config.toml
num_hidden_layers = 12
hidden_size = 96
num_attention_heads = 3
num_key_value_heads = 3
head_dim = 32
intermediate_size = 128
vocab_size = 4096
hidden_act = "swiglu"
norm = "rmsnorm"
norm_place = "pre"
norm_eps = 1e-06
positions = "rope"
rope_theta = 1000000.0
rope_fraction = 1.0
qk_norm = false
attn_scale = 0.177
bias = "none"
tie_word_embeddings = false
parallel_block = false
init = "uniform"
init_std_qkv = 0.0673
init_std_o = 0.0835
init_std_up = 0.0963
init_std_down = 0.0963
optimizer = "soap_variant"
learning_rate = 0.00851
lr_mult_qkv = 0.5
lr_head = 0.0143
max_grad_norm = 0.5
warmup_steps = 200
schedule = "wsd"
decay_fraction = 1.0
decay_shape = "linear"
final_lr_fraction = 0.05
batch_tokens = 65536
max_seq_len = 256
doc_mask = true
train_tokens = 146400000
max_steps = 2234
dataset = "wikipedia_en"
Each number is 128 + 32 x the weight over its row's rms, rounded and kept within 0 to 255. Layers, rows and columns count from 0. Numbers have three digits each. The size before them is the row's rms in percent of the matrix's.

# layer 7 attention output (transposed), 96x96, rms 0.0835, rows 40-54, columns 0-95
098:083103095095156202108170117089128183154080092161101099120125104099147106128123154132142124084128114165098103155137142192090100171141159149123150096128136120120159155140109255116133078089114113090166109133148142098136071101100105099102179120148146168074155112105082142143164130123140085076
087:074090159162142106204216119044107124102149100169135138143079114114133116155149135124079156179136146131112113120120104150139144133116122139166133144148076127164116144145115128084102083169111113132144145148133200172133183154135071095165192095089187172116116140146165123083141136143078163093
094:144106063114142166140108190134123142164110092184133114136129210163108134216100156161145158138158126160139159105068127161142195095139120169107133173117152145166080095126124150112144155174122103123145172161124099122205043138137176169119135164087137150108137138151163134144122142147104077114
101:143155154151160142113146052113144066106125106094117090095101130156119118161156100180115111161029123141076090152127176139143131099094106104129101090104155130141153123206147146073089070167141161067120117135177169123143109116098143126124182085127165163144088101123133137120126166087177139183
091:125083135119164100112133142179146135081101076156133086137112152110170091101128164158163125118092148134109134095032101124138125169126076167121167115132092120160139109156112106130162115092084139123106141147120166190134123151117104193085254075153065100120122113153126172137099132142133115090
097:124157142123135143086142131191119166088080111130150077154077130182154100142119123091087113147133165107120047104126156100189075170073136179129157126137048110181127098103105180117131104105092089091110129149153076161083156088131144159128085083170152094159141080121134170143165140127133119143
112:110134146159133099138142093134110109172133121114111118047109164072109110128225107231077156176095154152166093115147094102169176145125117159162172123145119111146109144156109111133061074123164179150154092147094131116162118169198108059104102120129114126120134127162120133125100150105127156129
104:140101163154151131099157141142101133094170128144095117198129153125123136182106163140101109117156081091123126125182113123165115107029106081126164105158138147184221102114158048132117113128147131149059092103123191111141135120139172085106112084189082103122094133108097111089117116145125142149
102:097130127143082090061112097105151096126111113122076137086148118066109149110138148197113102093076128163092105138102140123123105146137155157134133141173111088158060113184166067162154083121094132099121149089111106107185135144140096082082133118192126126086170113140084187093074156071122154123
091:110087070133115156073079062132137069091096120107137103150070137114133156118101123137148121136098106101109087117119107141134225144117121115150144181161107102163102124113095096084091097106136136134200087146078062092171084157126152155123146131184124113091119173095117169122151168159092125075
108:099119131187080149153175167142097103113186168153108120087134186093088138130134120197130169190103143151121083146142160188131126108127124126103069153153151131155119143145168114168101092193207106108117126150184187133133080101116123096109118121181086099150071173092131149134154134100107139108
089:142149142164083150142151131145114096137126090121072097086145063153142059097126154140134156154128112113157063150127093086182062146098102128080134143130140093135109121127174074108157150064120141121160125128133134202153105085110076135146118099229064128165156159085126170133112141101128141108
104:116151171121164112113119079113117122168155150036094102141094176162122169102162122127126058126111150112180147109149138140142132106133083166132177149135164105129081131146145091157179129164096167107168172141090063137127054149171156125082100087147136089091131117062135134086177111082142101162
110:114144091137192145093134165114149150190125113124187147142094075107112139142081175177159135120142128131064070113155149132128081078122094104118110160108085196139086097137146208128137174110155172133142118137142122159110069104153119113162061186138116110173125117123145127102135146119046096103
090:094093160121126098101166150118088139115104176122120103148141142109110068151119104168111127163164133089180048119083098156192106125073098115118138129095168157098104201113142089153128203165135111106146082085155100128078151133170169152164150120114112128128080062144112131087161115077160163097
# layer 7 attention value, 96x96, rms 0.0671, rows 41-54, columns 0-95
094:153154099163173110079122098087169148097078098080131123179131060022151135165131166172095118144100135090109169137142136115162187133121110125130096147157102147186165151117162101162105147130082167090084137146108119127120075099121155109092104130076111054144095126147130156136094142074138157114
097:098085147056155116085144066077153122153144172089124116093149134123135160068186122139110061075101111063111109107138120147166169171153089082151055175096143102098168140149094142061156097143145154128127122123103170080118130146158111067132130103154134123137147160140087164136103128110165151099
094:164076160144182110125107148138097178099084075104086134105119119133095083167128097125103168126176147050175111091179148101123145070139141105129139107141107144134067161085099128143078095126089049188171139138136091149099175084122152108144174117150100105115129090149085164134112073109130147147
095:089092078148124065198209074132088115107134156107116160151127096055158149093153153107137129093162110111141131149122164131111112146128071121193142132180097159108088176090124153154156111132138144111165127118082158076172110135155130123165147110167124210153141090126095158162134127083101083095
097:114166150154117128108120097133121101138102072075093118151147140097088077176103140135145134129160134186148146137180129138163112128213076092123153150158159151085087175166142102138104102188106134081203164116072121130148076124113167167066138141150137104185170141101167133104072138114085137134
106:097143143099129123139185111082091126163146062133073096187105151130190094153140119170078153116173092068130139107090114185091138068136128138100118094093106129133161139123149095105219137152108069093159116116127076175132168144161104146105157119132063155140090112108118100161127102159125077130
092:143127172124118180107147167142117148135099155075092106104078105147128170133089146111100169106055122106132120093116132109121116139116187114074096107085107121166141211159140171166170190110093152133150169118151114163119171149160090147135201163155144111165107139119192149151082113081103107065
101:134080150086168131162142173132123123144148124161120135180096102096162104137170084190060108088074154139125083158122099122105124128118146112155106142124172200130115135123120140183146183065182131159113149137143100110184077148135114149163162150066127087104144142132166078144163088085060141168
102:068153168058100100168099123140049184115199073129147103116131169127173094137122104117089107067103122135115168154148097111119062157093146095158096115111137126126117138098107165135167188100126125104125132171141125111209167141115154161123153156094104077164126071132109126095120088108156119162
107:131131070189221151106072110105123095114159105115114132130053077166109135191090157138143131119158141142121166128075149108112146083138091106153158099067147122104147116148063076109128121143167094113140155180117084101127113119143078109145183123165095149123153141197123079115101142149144111080
106:129153141078107128089128160138111115081164099160133078163178105097128181117132088121096145054104121061096098132175153132110142142140116085146122042158136124153113169104120156205130077105116171094130093161176111186128115110171167071127159108115168133134096126111146102173155158119083176144
100:090084109085108117119189126180123115120135111160136137080092097104155088118098088104095175099116135088092123116113079181130143067113192146151165080167152101169172145156143192038137130137131144129097118121172117093137108152154140145147075100155178124127134190145109160079111090154085164117
110:171176111138128097087118150117124060148085089100077104110146153142104154133159079103133053137168148183148119132135157078151141164109111132143185142095128161104134109147093165116110154174135088182063144104142099109098142119136127117076168099129133122137060184146208129177156126126089172177
097:138129151178170109128089148196092061105164151084048148112090121094104145094041156130189097077099167125124134104187132152109086174167098136135074126100133197100091158144158107156102155130081158144110119118095091100167165109163141084121104121095146135119125168115128140104105126127144104120